config.yaml
n_layer: 10
d_model: 448
n_head: 7
n_kv_head: 1
head_dim: 64
d_mlp: 1216
vocab_size: 4096
activation: "swiglu"
norm: "rmsnorm"
norm_place: "pre"
norm_eps: 1e-05
positions: "rope"
rope_base: 100000.0
rope_fraction: 1.0
qk_norm: true
attn_scale: 0.125
bias: "none"
tie_embeddings: false
parallel_block: false
init: "normal"
init_std_qkv: 0.0215
init_std_o: 0.0048
init_std_up: 0.0215
init_std_down: 0.00292
init_out_by_depth: true
optimizer: "muon_variant"
lr: 0.00824
beta1: 0.93
weight_decay: 0.0
lr_head: 0.00232
grad_clip: 1.0
warmup_steps: 100
schedule: "wsd"
decay_fraction: 0.7
decay_shape: "linear"
final_lr_fraction: 0.1
batch_tokens: [16384, 32768, 65536]
seq_len: 1024
doc_mask: true
z_loss: 0.0001
train_tokens: 280400000
steps: 8678
dataset: "wikipedia_en"
Each number is 500 + 40 x the weight over its row's rms, rounded and kept within 0 to 999. Layers, rows and columns count from 0. Numbers have three digits each. The size before them is the row's rms in percent of the matrix's.

# layer 5 MLP down (transposed), 1216x448, rms 0.116, rows 469-510, columns 224-335
104:500538480521472484529500505491505526490435564468529553558493509539520458530510504498492504544501489501510487458493475585464490474425463449515515603498443501440505576464472506525511511490519540491464483553433475545470566445513479513505451494504518426540524511550490496478527523528450517491542501516537492447531435491498472497524455519509
089:460545539467497546473462487502413431484499421418488464503503488453453554520534585525430533485512505486492550474514552474514529489493484496490492535466493547519519577502548427511477535494542432505437475425486489466511440526475504434485509471547441438469500455481534550491525494491438516499420485543532505513486509473455509481477453481545
096:501471567488484482428447497522501460498486528518562482516499515544440508460507580466422502472470536506514500472496489550465509465471507492502443451470497535498514402524518495485445496526533558517493517478517483469526529480492487443538373459533457501495506548471492597469488511520528467569560465492583497495491543456427502514486512499498
097:516504514478496522454583506531549549521459490555429507506462491461423412542553491518503578557520468516503472539475447414526535473507470480479451487557496539472461529459488519455508454441492457512495456427472524462459580480508518538526534526514545451508459589485517573547522510482479565432445458536479480525487490484543487442410513511409
102:525568533519502565507455576501538481500540573472568507511496478441470499547471504536542465499492506439435478444517510470514459467504483501501546517493523547504410559540512465497484508512479416482473523444467528521491508464521505493458478447567420548500587476550556528543500437568501517507573537479452517495582494526480513442538496508534
096:563535466524521454498430463481468459577567446508451449479505489494521450463510522463467447524495525504442384513452520490550560477527457500506455486545427521502498409615492564471462496535463486535526494471482457455477500567458499541525473519521484466471563526509572382502482439501506497519523493452521456496505453549461505483489496432565
101:501579530481479501523455499472513523517533513459516533561474482432549535511491458533474477466492515586464555461499471529455530470495574459386440505481474437500532462524422535497510475552530549517465547496474534492501444448552504535490553461477468483490425457541464522495482486496542510550401469519486569531452538510444521498520529539479
103:485524493485500509500509521540457524470591559459429415549532466433519523531541467490495523426454515512492524527551431526485498471492521450534568503557514469495582548502590515576518458526558460531472469440471429600443393437517501482469524570525579579504487523526458462447460476489492501461507527484525533528513526416512589534461542462400
103:458532557469562463556422466527429468523578496483507531474425513473463566463478497450420528484514451493484491531554503475502570507467505429511439438491532541561540490441421556515500517481536544532454484506641455414498532528605482498520475493507452514547529510544501452522524506525486460480520485532551495431509571517395504457546499484516
102:518453513595546598501519538549553491585499549479480528429506459476491468502504461533537480467503510523478544494509449453442455453485464517533508593518505509502522521505469494411542493502469556533497524494553530522416499463484472486569509470482464500486530524437415420494512483556473565535501489552460530540461481551529517482569438479462
099:532575435439597588483539529437547534488458553519587569487488502508529452482538511425494586509522452445540517505475441460470519476564593524490496539484489531433522491488475446528494528486516487430513505462520524550397535526494520526553490492480435492502564560476492457512408440454500445453463500454541533485516519503474476492520492506483
099:489496541503506522478496490499482463552464451454533507476464470530525444452481569504483497491437530570497480560474431531515540551512497433493527531465451506505468451485564530526532592572490422511522510568584592466463517543453468489486445528505518525467511453461574480555525536575528532466456513517471441534499480429507527512452489540473
101:509517510431451472536532517533512531449489524444502447523505578447470449538438512509500517488456534416483458535466487512494474494463513499484422501541576377574513540465513533512550527529450554507496436574553512540430494475518537554461487544511477510579504468530475465493399500482450561483598470499475580524469484435556472492508507564533
104:555508524508490509459500489526462486477528441490469468504481508437480469533508563504432489466514499534484507553522616511519533523454468511472451506535506428491543520470507530484548508440547483452500479545516499529572416459493518531451567554521465486502487495461522469488606515480627575546453459454558551478434476510562558505460485462458
102:548523606454519505522451519484520533484584484455455522503487513433569508488462528497468433553522523525433529550523556493520500482540455535473406551514473465541553443504509512513520494480527473500469479506494508502487500487534541463521427495449483483438493504531484511519495475488567477487512460413474518490513495541524484539458503457531
097:493498535471540506425540508512501476458470491441442485448506609489557447545545516442517492504493453435561498482544439497519551473539472466549556551562485449472538486506509520506486475526464453561513510526518474501573558522517498461486487524461558486546547573437503526453473495545453524553516501492463441522401504483420394471510461444521
102:448640575484507470576432499522437507536510544560547498515490475474517578529432503556460484467499530521530542449535445506559480515592520559504509476458527478451518527591484513503510517493527536504470487469477537524473524473447500529486502527509466483531553447499439466509497503484540518571549482518485473565488487512498458477515502554515
099:445451512485497490528550454549530463478554452450538517515479446550533500540456585513462559475529464426518531528606509544449562531438446496556462478470515479440481508474550508419439526534428459550540460505499504542481535530479458516494522487479494527483446541524470483530447550477465539528488505470515547444497509503543504544467484511440
101:567498501471523510535505433517551484465566503462541531504519446536502531468404445489511535550464466443540500496526455506480537470532499482486503569518445501502529541603408447467480523501487532462438550419453518510542550504488499509487502480482492504445484575563477478431539492453582506464458504500564404493516451477526431446411538582582
100:524538501495487535525494452567555407605516528512531433493523510420573514460484485590526486512434452497486506539457474519520511478515517576534445514458463532498496511490457532511472550564465622450463463461474510417441553548515471429504533527477465556486477479488495461524517559477492487536463499531481489433525555521512545493505528457508
097:458486497544535481558536551544487490570530512523474544474509552565466497585553479506581538515533477463577459491503444495536484499520454498485520509515449492535440473520470538485456486524450477414522458518494535504448497495472443518576532529517521514532522476541432540571435469502475484513485551565463438538534540491460528537603524473569
097:515534508459465517461515476440410482554441547447575534613545555399541507526503551482562573524537474485448466510470488509499402481577486562500506512515505500469484544520465524475533498498501447548468493464449501458489544566495480497445539549508495513527472499588513542508490550512547474519522542434493511485518509501556536532449535494458
101:513541584466481539510443461487426530559533567508488495498453537547538472469413547526512462538482520467493494431493538547424506453485535463425484512474460490500480435506471479475487537503437481489476494496512528498429500439448517551487552478527518437551523451508540574474560511487495595481441494495462501443420482487574477486494589511494
102:541506484462540465472578482517464565545409473537432489494516515527500565508503505442588501490477390485438461487502474486530511502548501574505509501438478503579430523491575488530482535478427500447499485432484557452494445618492515467455552540530522395510550546457531546489527475501471421476502539552481536475480545551529532494493502440484
100:472467407486514526525518547528446550437506497480561500507567628493507557519497486534468555472451464519498495473498544471456496541460460514520527474505474510451425521540515425481447492515493518506455457547455474517531458490395470547460566512440541432545479541532487533559545504423582459484540531499572482507511547511497549511520585477447
103:487487480482525526485430547528519473524433495520502449501476429483480490544532453456431484474527572547524490475480531545582499563503484499442528517535506473510468505547532457563569562515507401480443453553482483496518535504513464504560521500493476487504500502506514553458509516476451570478533538510482515481496541502493444523538433509509
100:479523501420485511411456465473466542455510469441501496526508552511426547531473567500511485554494498494463528522513541444505424506475395483484455525484511511530501508521423571550526484488485486488519503448513472550484558510491483530506481453489509460460565490454483535518529488466454467523475495460463487508519479522446479505507510545432
101:498453420534579511464564492478539444492483474505484517440506509524517560476520509499609532588521537537465423472489565584492483467529478499461516523455475448470529463499514560555550523521418439476511499490494455487446498551429452438577509530485460517423492515496510455495498568539545449468498584477563489413486456555522450512451550505567
097:550501515539532483528514588562491414457458467431491464464562458480469479464466552525467487515488470450495512558539513541519482473470458446414476512439493417491479560502537498554470522538497431535451495455550494519498484523542487531509539420503506457513486536467459512469485466530452527512505582530438537505524456507508516537389528545548
104:540485522475519517454500533506492447473485530615527557526506553577522534518486529515541498561472514484523534521567484509472550511528417510527440483501446487516494540508456487577534484469516515494520539458518431519489445490433448542500464431535496454453585509526503434494573508551450506468553465500457505457479467469419477551478529535461
100:521549500424404522501540521510511544520557511540538509549461409538455447521492534558510470479566488534554527482454505551487441486446550493594511410491516549545466503481513499443476564600492523533510446499467508497481524604456469527521449504472443547467491487431470508465433480509536538450472488489483475512499441524531516467488511483562
101:451501530475553432503473485468477459495488539425547478561529474472555477486485526523576535521542564468478513538492445505465547437481499480525481540479476443513511579434507499528498518524522497543491482470500490514496492548486571548536482417523536537507480449509543508462510472448510541491460574569413543505456506508474482586489470496545
104:488496509417506505527464532478441531561512490540467540498490562524518500441490483525489523533500580449556507522465459576468587519462531498458489492578546542565519430515477488479513447477486391497446535488488474500542523581488413536484489417537528543511522526490532450517446482573568499460480453525469571517532498541492525501525519495443
100:529506577490535505548511550579418495515499479481465480478556546468486504463560513544529537448491501539520567513447484547499534539470454491523450478471526558547477467522472490513489546530502461490514548450530511344419559512527448501515507541520558471541506503557511481478512506520509544507515492491482474496492473462535515544512585512537
099:517492447464477476482564470480604533550461509467485444483548529518471419512529583517470468381442508475479500492496525498497423484444536440496514487440530470481553508435484627507527567506503529533510474537486478523513493488533483466478439497498541447479475521526542550485520487535497425528542492514489494486478517501459454433549418554512
101:546533442486449550509473454498541553540556572415574496475490462536489512585443420519462505541474488489520513465451472469544507459483508443492467480547513474441514492426503466543496437470540501477570501527542526492490590528528475552457466458543591571555475472530506457525513537458407535501498553463470601514472493483602422524519481494487
100:475484490480510531486509487516411480508535552460541458477428559457596468578489492516554462491506532534453499444513595433517465488433523580423476500491452486486505530442521549536481459494488570530485447390475535502527502529444532505511581403469471521510522561492470438496486485511482463493556517494503476491501559527425524455502538505459
099:507524465474560453459513477521556500492430490418473442497485531450482530513526437521506496510507508523404448513513523454549458483496557517524536548482485469526492485498527513489499491455486489569499515525487556573535527439499529519476510515411458453462504511479522535507454484485519549552504458520498588438413513484601546501444489479475
102:542502536508473473497509534515494535469464504510484515544471530451484498475516481433524511568534512559503556432463534522513444505458520556490539493577427505574448507514444509481473513516583537456541464589543505491524513502524572568543518499457426418415504495426460516531484596467496455515491520494507558441531541486540541472490494485480
104:512479542479529479493490468470518502487466484516428511528595504479477533557440530467537547444569463509544462523513484494504523498433540546447505595533505462435507553467487491505510435517529464518503514484546568488537462465531446492481496527433475494391468491477426496539553528534513498538464487483543472519514463537437483544463545465512
101:527549526464499506490467479484484484491440554594519490467540496478501536481452445536450455513458444494507469509497448430509496523523470524553514545492543533479518482484445471555551558491543502510458489497470478425472519520493454565482529482453432480482576569469474511567532482442504514512511521530463495507502570525540525527489476471387
100:463466473504519539490482544470542459519534562515542493480495487411442494462436505507528550472516446552501490459536447506522514543527491569536505520522447457517494435523495525493513502470526579429486533513473548523498526522505429553518489509500492515468524425601533500471485584486539516521427451426547496515452475514474444522529532554548
# layer 5 MLP gate, 1216x448, rms 0.195, rows 470-511, columns 224-335
086:488513535443494521567523517540454516473553529566530419549557468558511472487459542429548513488532518557486497500559506422588484555571467489509487530481472464560530456599508502485541539437553548493528504516548477528496574560486503389460455494462492463543503557519460488484470542572503534527531506561565537522449437505486437560506489486498
101:472508509485531488465539584468558513440463543493582499538538537527493505500493509511463458502489552468429422508543492459538495543503463509516517495571479530543579467461519521520448635522458468470508494571525532560519460492484567470538454462497527503504493544518493523535517476475540437582538518472506550481518484519459432517557512511530
095:507478485476515477490545530498450537472453443517490518518507512508477547550478469543496498516478475504530527510475486494521517500471467464497484506504439553463554483478511474573473497430403496497504490455568536498486475486448551564575540483512482526539504554418521529497472471542513500488482495478453558494506551493490495580484602537468
103:440550409504497526514497485472496485547487500533523559505546548507501539484422493521494426455509536525482468468491515540522516534509534460513502477518483540406439518464561551488520465499549488537515517476474502509489479514440464557540494536625510471497524491459503547573491497458435534450537445560514458523391470482460598463418413489502
100:509545550515495501519571499483522521497556551488510465532549522496514544488536563494431567557436473558507428475530493487506521528513449528457422529528484438538498505531465546521478490507516463519523525497515439488457538529475542537463548559492603531479575493461546444432512552482431539473491489536427485535466520498421512491578502542443
101:528542508473505397566560461541506491497508500487490507481504493465500539435489478499475483471486533463472498498463535549474512514514533506524472516547502518484522549510570560541432463505634504540490501518591504496579459471454459496527506528448467482488501495523511534490495476527518465492504490481491452389479538402394466540538508518560
099:496501466515491447521474472513515434530527565548576548502485556491520518461495548484452460634421548443458481576492511434495528464560481492455463509516474526494539457545478494482431495475476512455473472427521476513416524486594441471553517544461524488484530492464515545503582491501425510509515544465538480511552501527486480543481520483485
101:455571517482536490548482538488477469527419476494518483459513491520528474500483501469444550462500477537422510467441481465607565559492473554526487493484490418482427442506474526515501472538492552521474560497501478484548455497505579475581498496553595515496532456505467487475568487476463510518423460461472486539527462496520556511482477452475
102:523481527501488427533506531489539527474491476455494480475486395471505565528496413461488493444554467457502440478497498569449496504554447453442476506471501528457467481466435453450509444566512460466582478488546500472463513473428466579495542513492493452467469527533512451486573506502396512494515483492476534417529545509510578517555511437498
096:504537567491509540491423505477528544547475514482429492566574480434483534498456540508552450477470579601503539417569510530538475449464519508519489482516487502530465473499580470496567437523482577535499492472502526453515410536506555572490450491552461505505505519495512540539482506514575534489486467508524460539540542516458464495505425472512
100:495518451533497522498468488534514534514437500546456520499525498502502499471578421501549514589447562520508489552538551560522560478473523529450475535508474482464562531499459484534505580482488547501537496502481468497484509482503468507497438498524599494499503532456465465549529478473508495461538544489536530478464479494511394488513473540497
098:575539484532491492624471548542526455387481525540457443490593520495512532492494495556474509533521464455544538539477520539477536553521569499524448541555563497586515450519489605494596558513575477450512540615538502443478426521473500522497500471513500568468452402487554498500475536465569460495523499515585515510539454560505519486463516523488
101:455475511501439444500571528514549564472500486512507448442499473512496501487492531462472488519528508428581500553432503490478483487500536513584496467559511472593558478570506502501515474544548540527515555536480452440448486489503512463531471458445432569463526539485581573547495463461496553527548516516579525525535537431491500463488508493502
109:527551457500492571509540451477494490521515590525441565562522505496488526512481499568419489479522550501414447571477448532567482556523458553492493482444516575456544571523494472538639484510524516526546552515529452507494470457486490438478510483462489486548535552486472477493421421603537471457517431424511522516515491483472439493500498531496
101:502478497541519505441536534463514573512509496518520379467472529524488500539513456548450504477489547529426575529470457500452488455532539511569503534509558508473489538518542524555604476469472474551512490477456439461513528466436422438518488458415420452535516530497622493506477495508482563505447528475464486539536481497436449569491479486516
101:416415549469439546468517536497452564571534487575484486533594521522482493519460499558516544524502464439542452491480475476524498481561457494529532456532500480463537486514522502495502518515498605492485489452491523496446564456522458538468476422479518511570524450505480542509481501466554446521528525540556493505493445524537467474534483500513
100:486606520490493461489496553469496561472506478540537518475481487458519504426494524495538562532466536532535483530508523489513471508538527511510554428502557481492467474503470464493566464517548510476480561499571494443508519491475563476552532503476547483410507528477557467488501470554493521562545494448485557536408559562587546526436477473551
101:534417504498507514489522534499473525568474566526488571440498498508564505502486563505510528566468504496535479539573543494414494517521595515457506568540477436497537498537503472479514444456526537494494511491528485484428389568507465472472488443435423597417564590457576546572585515531437492502511485423516543529507627525544530507471478531526
099:482526499481484509448503535463550450552537482430457566509506545505444512565533459465475498524540455515537451509522498469502471454538519525467528547421401465572527514565556549513442549522573385459495490522572528497469576533486571392462458499499509522492448521459462511533517472473485556422516557493475465439492455506467465502485507444539
096:494528501578535469516573526552453511496578472510529508589527475524525500574482506540559517548423479493488582518503455593487470532497481546502525481502407507462495524546566557506526565453557495552568551464545422501516454551464580546490464447450514424485447469506486511483565474528411456447475468460523493511555510557477484525501442518459
090:508483505479507482447510559470456553537449489512535485525568516551481502495415528506488464509500516481481536510497496455469541444504491536545459560491494578432483493569540535528487458435451499504503466484557521529513493501547522408451500472510512530500460543510492449536524399444442502523509543430523495416573467513514516576533480517528
101:490495492515472449490558484461532494448563640476549511496540589532532575503451455540510429518447539462513504471517481471484515467533554446549510490512580513452525455449484459474514467525546512451502485514525457494477496453517479507482409463444542528510514480426488479408400506495456506512475540477540511517462552525518475503479545435539
102:487504397460517507502597496476477472503459552551503436462496508460486531502540576545508555447481487510560504478481491448519480447492467530502485551453509583510463487541512518519508482508502544430534440494440471493523538435409474412481435423408541555468496472517486504516488507493476491533499552485504537530488524515543577560507474518508
097:487518482465481483570498514492564506489513458503456567498529531462461473515468464536522471513503523504489521537504520494494448472522458484477521425459402502504444544531497545547437556449494503516504493519460454533480547454518573534449560474537469453504414494528507479501562509470488504418546563443493539481517481521460459493519473494519
103:465531490460371508422503516544490516504464487507537460449468440496474558516521490551459502496509483529534538493485390493522493524472557578446570505543573501514483497464519445509475496561526548429482567525487556494542487475453442458533509521549425501491520509516525474492517456561495513498486515518522546489482444487574515584520491549454
105:541578437441532505536493469489478488542455503575551525551479460518451473536516492473516448535443517501592510534481474502502473541533493452539517500529477489505550544512518439541528498488445442474517443558490502501455485521574527560520503466462472507480421415486510565479498535425521508493585534460525494516539479499528511468470533487520
100:459422498485488492418466488543453468569519488477433514448477476487479519528533453530472446541414474518472546503507437494556463493578506508480511518505486444505558445503494501512496499513435553495437544534447483502486512553403532441480486554471527494458517475453539498497429531472499518507461510479510563454521565478468574509472461543442
094:552536508516525559528479532500514544482471464530408465516400467421502572521502504547505490582470547560464514526555518445507507484509530447522541473548472405520554487477483512443516464471501475442544525521497464496473487505477514525474563553507482496518499494451499512532537456519416533546429535559468453524478485478543487506405533511439
103:510514457447561563488546443480440456503499519510482504558481562448604547433504489511473473497503508476500559440473523522493472452527521491489456521533479489543427476455562447484516468551509449494460515478503433511534510455506462489455485563553490556557487513486456525441542545484494483466466495459472536479447482632438591464467392449480
100:499446560431513431468441487503540521472461490552494532459488515565494531531476493563560562505441536493539438479523501539460424582505531418496468460482399457561501498547463537513482452577506497378535535572466456515523480553528531498533552488515461505495524515469541509541494502442412506494543504553500478532560524561503478460490506477503
100:402529512478494439485465452465492490530467477504566494534420479431520498482529562542514522421522521569499553540520493528501491512472440520472496487542465484505567485408486507522489507598572520486489540476500520476529514520524504502533520500533486484544452451525457522390490481479571522441528556504498522562520495502474445476400509429453
100:547480447530511505485551573437495542535558515520502493547501538520428511516512540505505546482470540461546531487445470519459496413523494532515502520506491537453485423481524495486459500488577520489499548441532498457435504542473496511548443546495461493418539429421578446457464454480494439483539499457482468428547470495432468441432512497513
101:502420490495499519584538466409502515500502571502487608494490482532432523436466475489445450556441511597452512512501451551472529506515522522468468506514537551502480429527459484509521554556577482505517538419491526524548464478473514511539538535434468567575491439470446494431510488528503523480502526488471492555527479534501445557500526514479
103:531524495503496528528505502464468511524478464454488580525469461545488474487515503463567571452484505548535411494518521451484463501478541506489562446555552524490481531497500461462542593521481468489474497509451483491555511514590456472441503544487445513558454575480547573460469511472500592488510471439475537536502459485532463438499481467485
102:535494507492533523497538432457526542466607451506435564458555505444527432527419497439509456521521538600500500512498467525460442474529513573547568556536460516541503504497427563490557516512509480521490495458473542468506559371471570496543526508441503472412501511538516477512573418568515517542501486428489545542484429446455551546395516492462
098:510507463496423536543494422477550574493496473509502472468531513546561517467481480554362500489467485439533441512521504461504518492508482554568508508489505451526435513504519477467497463520476467548559481569491425455436583533472478446466487437500454484475418449477554552411494512499481502530473461478514491522495516464482460563433509551435
100:520493454520547464514430440481493519517434459474417489446489576446578489535537519526522462551541476517420466500504533515531554472529457518415505474492476517457533465453482439482538523499499459429512509488502524480517508471458554494427410525504520537459483543524432593506489471453495471435484469521420539510495543563532481516516494526571
105:465547477539513504486560474459503571451518515502514510492571464491495498446575561563497454506439527526568481573488448492445503541549608412480507427540481413492491486501503528486484428532539459556443482529532538480518531493638497485492484520489570570552482551485499477517499446527466551476570467440510478556465514498498527448519437470572
104:406438444472516544540463557509491495461482457507523529511547576457484490467491495486498538563499529529442527548551430528481472540568537534407544490482504505573462535591552461533466505491452465492499440501504528586524552468494498528573558488465526425525488553456554483486452502519489562421492524454554429510539509405522440515489501490491
102:511518467507536489438462541473495513511467512527500459525533541447491475565566554577525470506510503500502504505493537470492473471506498441462527454520461504510517495524524534501430464487504524531498491451474458528507420471544440526539459519533516424567499504507491481570541544541568452508463501470470435450430457504479571481611486498480
101:503465472518501492500498507518447460476455435511412550512503455475490510585487517520492492477442545478473468549535452517517609500565552491459499477488519538484554484516520431509488526507505462496484454518437481437558540540468446566545531445484562491508517448523526511481535552548499498496474497473506518517560508534550515466460420515515
103:486480492475549535522493509489494512459436485478489499449477544564503405477464476470483453523454537517499453564551494493480438475521500452548489502561514501509535460481575467530590582502467481454555435527503530530581482456420509521502462494505475522417520547495439513553451502466466560471511571474520480495485424493551485551498438534545
# layer 5 MLP up, 1216x448, rms 0.204, rows 470-510, columns 224-335
088:548513418549458461452493446446498475537525498557484501503540446530425503605502469523449438512585573502446499483495472530546507503396522525471563493483447465483448511460534530515427487515514462463497523524550490437565542540474479521498430486516519498403494463544471478560501610571471460519531569482611511463519469520473469513481455494486
097:500505487535450461501524554540464494550464492596422529450496530560494482561562505455515516493491436564547582413575469466490460462454494516456530572478541491475481422480536457529418457573518494488579568505467550505534515438480490493520421523524398530571488446528509493480505491486449483456475453497455473565484429553474466488503494476449
100:538414489479428483452489488492556514509517519547472471537514530485490526539527495504476505503481481468484485510509463382505497481515443562422501489507531492470497476501413485501431433536562510481444528493592568510490564533504479518509505566515454466468541519522454496430527599591508546486478527562538477454480533526486464456559452460521
102:513500458542530504502426484585472496521491517437479503446439491481493412415510556469486501529455510423473581524455462531446500507548473562563550504448543473502531511464503517469571493497486429486531481495555561514408501520446493537423486506494501436470516524497517458506514477518519502484523559544466505582465466524523446524513526486582
097:537496504525488456477483543461473494492417523466492435555488523515505466431471496530600461530501530409577484549484488582514487509547535512465507509539475459467506594469581585519453486504490426442461452516471566497470503448462455534526591486590608553446553494506453456493470520510490486464560560538505548459522512435550556502533535509529
102:521535480417519464467568422503491507446442447493465500440504478523519538487454458466514455464494538507505486546504494534401483524491548500457538444472441516478584538447517517564527497518462487572533558545566479493498472510501544443493543469532528485555530500475510455501487541519500491466465503496510507507502516480464454428513502504520
101:494495547511483461451554569494515472538495514499438462523504574513472483524422516562500540428491497534551511468484510544476476481549516482551528562536435489511488513455474510433529491489451512481501453561521498502477504497435503450471498551491433574474504471546474461492494509568530475466554507420432501529506531515528479560487555450456
103:524523494458530576488487519511474487505515497482426513494513441496498515473461462503515534536476561549519441415504471500491494556539533475463488439484430549478457537508526512548402478461514513494498459523611444492498498478511501461463494456491477482520510521532549473474519501443498472509579419491526499506569529492500546432497506486487
102:451544479497417503534499451474442480582478496498488531505520472484489461520540494475463543444423534559511557529493479503494528487526489498531454408490547506554422582509502452489506462586451499478539523516475420535504504449452542401473525404459532438533490535560506430506445490520506572497454490549503504525552532465516465444483544479460
100:509479421442503473605586475507545484497454552485515485438433491524421496463470455529491512505644516469545515527484522409483534509556465429558451510481536485451488527557488551494520478465434463511494493455506469515446495492464446422502534485465507526481462576495403482447585518495514414490501507524516536451514503549474515524500522505488
101:497565519445479452470458422488528518517518462464421514528601531455564520444514582542474466569505483563515477470537410569516418488519542486566565522463527523418461447530470515423517465591483531530471512494501509511502513484515471572428551464488475515504541507564527455538484474424519474486498480490494464477475509462497514528496545440514
106:560470482486543457564474489560522591483526457485473432490449586533500552479472506558523522523543527495525513547430490533475531501503477562419512425510487474490621533523467563452494540494476483487423491578485487494572518527470442558485488469516415534473542496516508490505507535509469468542474535540521511484436514504550519486451465481477
101:479498497458456595482466433571553568453496501474492519523463572491550509483519493564464556427521437549448526496523497511506519473510476523457441431467492506493518592477417504456503450547444518464463465485553515547534440514490556505424506584567476500480602437415503513491491541449507534495500586493488505486481514558479518478561504505489
103:502469483447475521469477499483498490487522482446475509476525478485429449515480502433503524473463469529380494565510579490480447504520524529436556480495472504443532479522511482522396547492528559465498479458556518494417522562485458450500479485471511511497516459492500500495467639476504491510476501512478505486478482504477443530402446526470
099:493492459531504464535487576499446530535482440489497626411515487516541509430550524498498518475531545487515480519487477441408578530521544499525497522464458426552498506476531519484552503472481520492472504506537434506575474467520486484548504500503446515468481490455510461504519465461462494484502490486398470540501436465483532445521523453550
099:403486532473504479552512465503481453501532520466474510530497465446401469478476452481444564459460516571477493505508579456565525508535510514508533461525539442408476498514485503476485543527515469503379473448564495468540547482423425520520536494484498464457497469482535505473513480529509480503529477454489512517506495523479489555559521516463
103:499478450445508475455534499465533437507499478506521552437450518536466528488467504516512588506485579513417486466420465464576458448430480479490502491436455544539531536474464553512461508505558452537537478556586476500535561460566491535468518479525516456424481506584430547513544575507477538512501507459467565484474507495562504505502536544472
099:561495513535505444576502533480534445413521465504499569513508434512436494456550552554541479554477458413485406542554452495489492527481519494492509491474448591484508505457496511534526545459519475593438493454455514482456517494521561446454553542528486488522510478449524449511520553469613559418495572447494497557557462476524502492503521521506
098:451581558533507469493509492519456501490520562467488522535483502475484483539568528503461518555436494544470516488427485469476506471475607551509483465494446459544519540567483513499481469517508459461512525536498546515534413510455478483456549513495503460483452524514519485475530478499418476534550434567510491498547576446402498443483509507505
098:504486505480481486524516491540594463504538556510582473484509528454488508603504404525517507559496548474441484478408587499534441516499502526500449506553482495442522540517471541464477525529574450448503562512553503512499531527477484496438524533476446504499470576447555460556541527530465498483470476508490450487587599508430497528428461442500
096:516571585558554440555487499489529468415508474490516553529498475530409479515477504529483466477553541512510481513507450492531577519433489453444468458528460483584469500484573557456465485444597499425540476530531462482497464471518485462527524496576464488497523565532458451507499600450522497546465510456532460437438521496590530414473501547431
105:470527490470436530485482444438534484508495513480524481478532513530494579528533454518517414549501426429545547511469506534420502528542440486499515545534547473461520440455504455540511612482527492565430504471546515464517438542467510434589531482456542454537507518530491481477473416516463417498485545440467535490500537504501486472447534556534
100:522467544458481505462583536450503483549485458470555540470483544529524536511564472493554444523520460517476514388516551492507531452483508532543517481485465575429477387543577494452421480443460543440548392455490486491521501589503544474474505489490452494572469544485500410467549462566535542519539486533501486525444509465625507544520430413504
102:526538526565527444543450494506519524424475456463507501472556473435582512510555465454566486495510454559545427529485495469460516468576575429521442504524513508447501524449449527475474453537487422512473418554492492485450470444427418539517481499479499520441458533518503427526462488468428443492461516511422545527491487509450508503534521437495
099:522481552512441508503582480557528475508435465523463420457456512472483548530538502501494454510568475505533541495478435516554435511524553507493552489539507505513604496494535570506489468541515496502558535466542564548499498501483444586535441475513542443510491481483509529520468548538532507584481448580538576524573528516489499526495478523388
103:540525506512439472510454504497497403500502459540485492491524423487540536448596500508464495513494588458595569565492457466446508517522439515519525472505510438454485468515475598450447571492535543462617481536528542475519515493539527556470492519486510508414509498442470531501498561470559447521513475460508550451516524456540528460493435459496
100:513440565468528425510515492438510512493482476480528540530526581514509426522485524538442501474556493517456519524516458530531498454468526553505418458425471457515558443503449499473453462461513474497472505507532424503475504481567508544509557577461474517452515448486533474561542558394478440520503495575505491540440502480507453481426555484505
095:517458530536494490495510509506544430420540500570493496418491548615540475513404508451525581481522505493600481482458526549505485469509542461535455451484434519459475519444581490511511516455480463456412556451513542501511476462579521539496424498492517475454568627526468481474394546445488496546453579563442526554512553487433562431552532506516
106:565536487515514464454536422460414463499486483546539492464520494518513416448533474482564499576567498470514536489497505501483497503474533530476494507542485430525494449551545465602415520504468471520518559537506456468571466605470526462492490504530460491565517511458472572401447489504494411495520449484571551432468524521469494456494495479487
098:474432530504495445415564502416489554492474455552459488518534469536491525501547500508518436498523544548504475517523465540574505454489534480486440443514487451405449455490513524563389529489492456468499521538520452581411538572449506500492516508485469479548503447485488567560535481501494436536526455500485452473508455501533523484410482550519
102:443506532479484552565533466522459504479540549470482586506529450438505420594463545485534546449460546532466477579470493532450537497527460484510461441528501450456519548515519450480495479529492511523502484474532549492475470528466529514490506480558487533449483518524489484418522475423498511532460471538413514551431502467572497560493473471469
105:501465481486491485464519528445494521497537497500522506470481483508516469490453443473514498424445538443532522506525493504463481487517489517487522514587504515508447514522487502514449537501583520484498528511480496557481437482471449547528523509528517530480584412420508508482539482446458544502484558392483485437536501504451443509502522496537
098:454502575536468510456431504515463457499404532578487510528435509566471440529512511481526569498493500500542455486513514458465477470514486541411480488494500503486420499521425544492457511554468507499533401499496548469479531470477473500462478590498467558429512474455481580494486481463557537476526545569488562521526513502558495479513494480460
100:430445456446449589529550495485432417529490547521511462466569530468538554453473513541502590460514525463532519469453484534523517501504470508464503449516479455491496484473496464458496479510496449543521465514499487518505510580444471482578452419480513428554563450554461470519438516582583476453521504457511412454492487521498504453449503553456
098:438479532479429532567523510524463505545442446538504489451473429490497546550529573503514469502492547479511500495401474499574561474416444491457430472434437563438479504490535463568489443518544494514510495507503483507476559515540385470492459576452439516567447527446529458558493521519440552465515531542423566523503416506468413485512469514475
097:474441469524537474484505544505523545462484484574588564481546511447458457469488511523540537524551495463532480482495528545597476551518488425420493444474490501439479422506466513552380521516488549565538605482564593508439514461489485522493482572440439496418450548482499530484473480457514456494458469483476530489521506511496458501497454506525
103:561493502524492525505455510466495497459482513443486507449476502435539543523488504485558447510515485494490458482517495450487511473563529427453545532494545369538499476499377533435505550531522403530486465503556500472400597488518442513478483528472551480439482461494521440486486481487534601571442502522423494555508502547478493517554463506518
105:426455523502548465508459466548451452436425568417528442477460446512548563503452572530547504529528468463443510493566513501493526449449463565469533479547463556481525499446437519458461582466501519525477470485475509552516482434575536462505575492456503458479477492506471428403525510506475526484480597551505537487517538488497490514565463443528
106:557524523460480437530604460469526477466557435411493565550500535534470488495559526444520536514514573538491486484467469544518499502439517493460523485522507501523492650464433526547488485444518401437511456473455478437473555565456505490555513503464560514475540454495494479537500567669488584494446510508585528565607466509492519454465456462505
106:490517533546477489535526435496504465587536464419521410539571560541417569473548477494570462540532481516486426557473466550496532570450489529547537514519495515495476501469476482519421491462534467490440485540558495447569483487446550584482439452492475574493544564527467558550484438480633485450538469437539508450442485559532482483496468521555
100:412448508544533418494550497483497573477570497543558482589487436508542487550539480441501517515564444485459531564503502449515488512538494534497479456483481460557497513486557515503474537446558466554437482484522427497516463448516570498550456572495497418469466505554467478426486491543516425490519459456531431497508517558589480531473569521537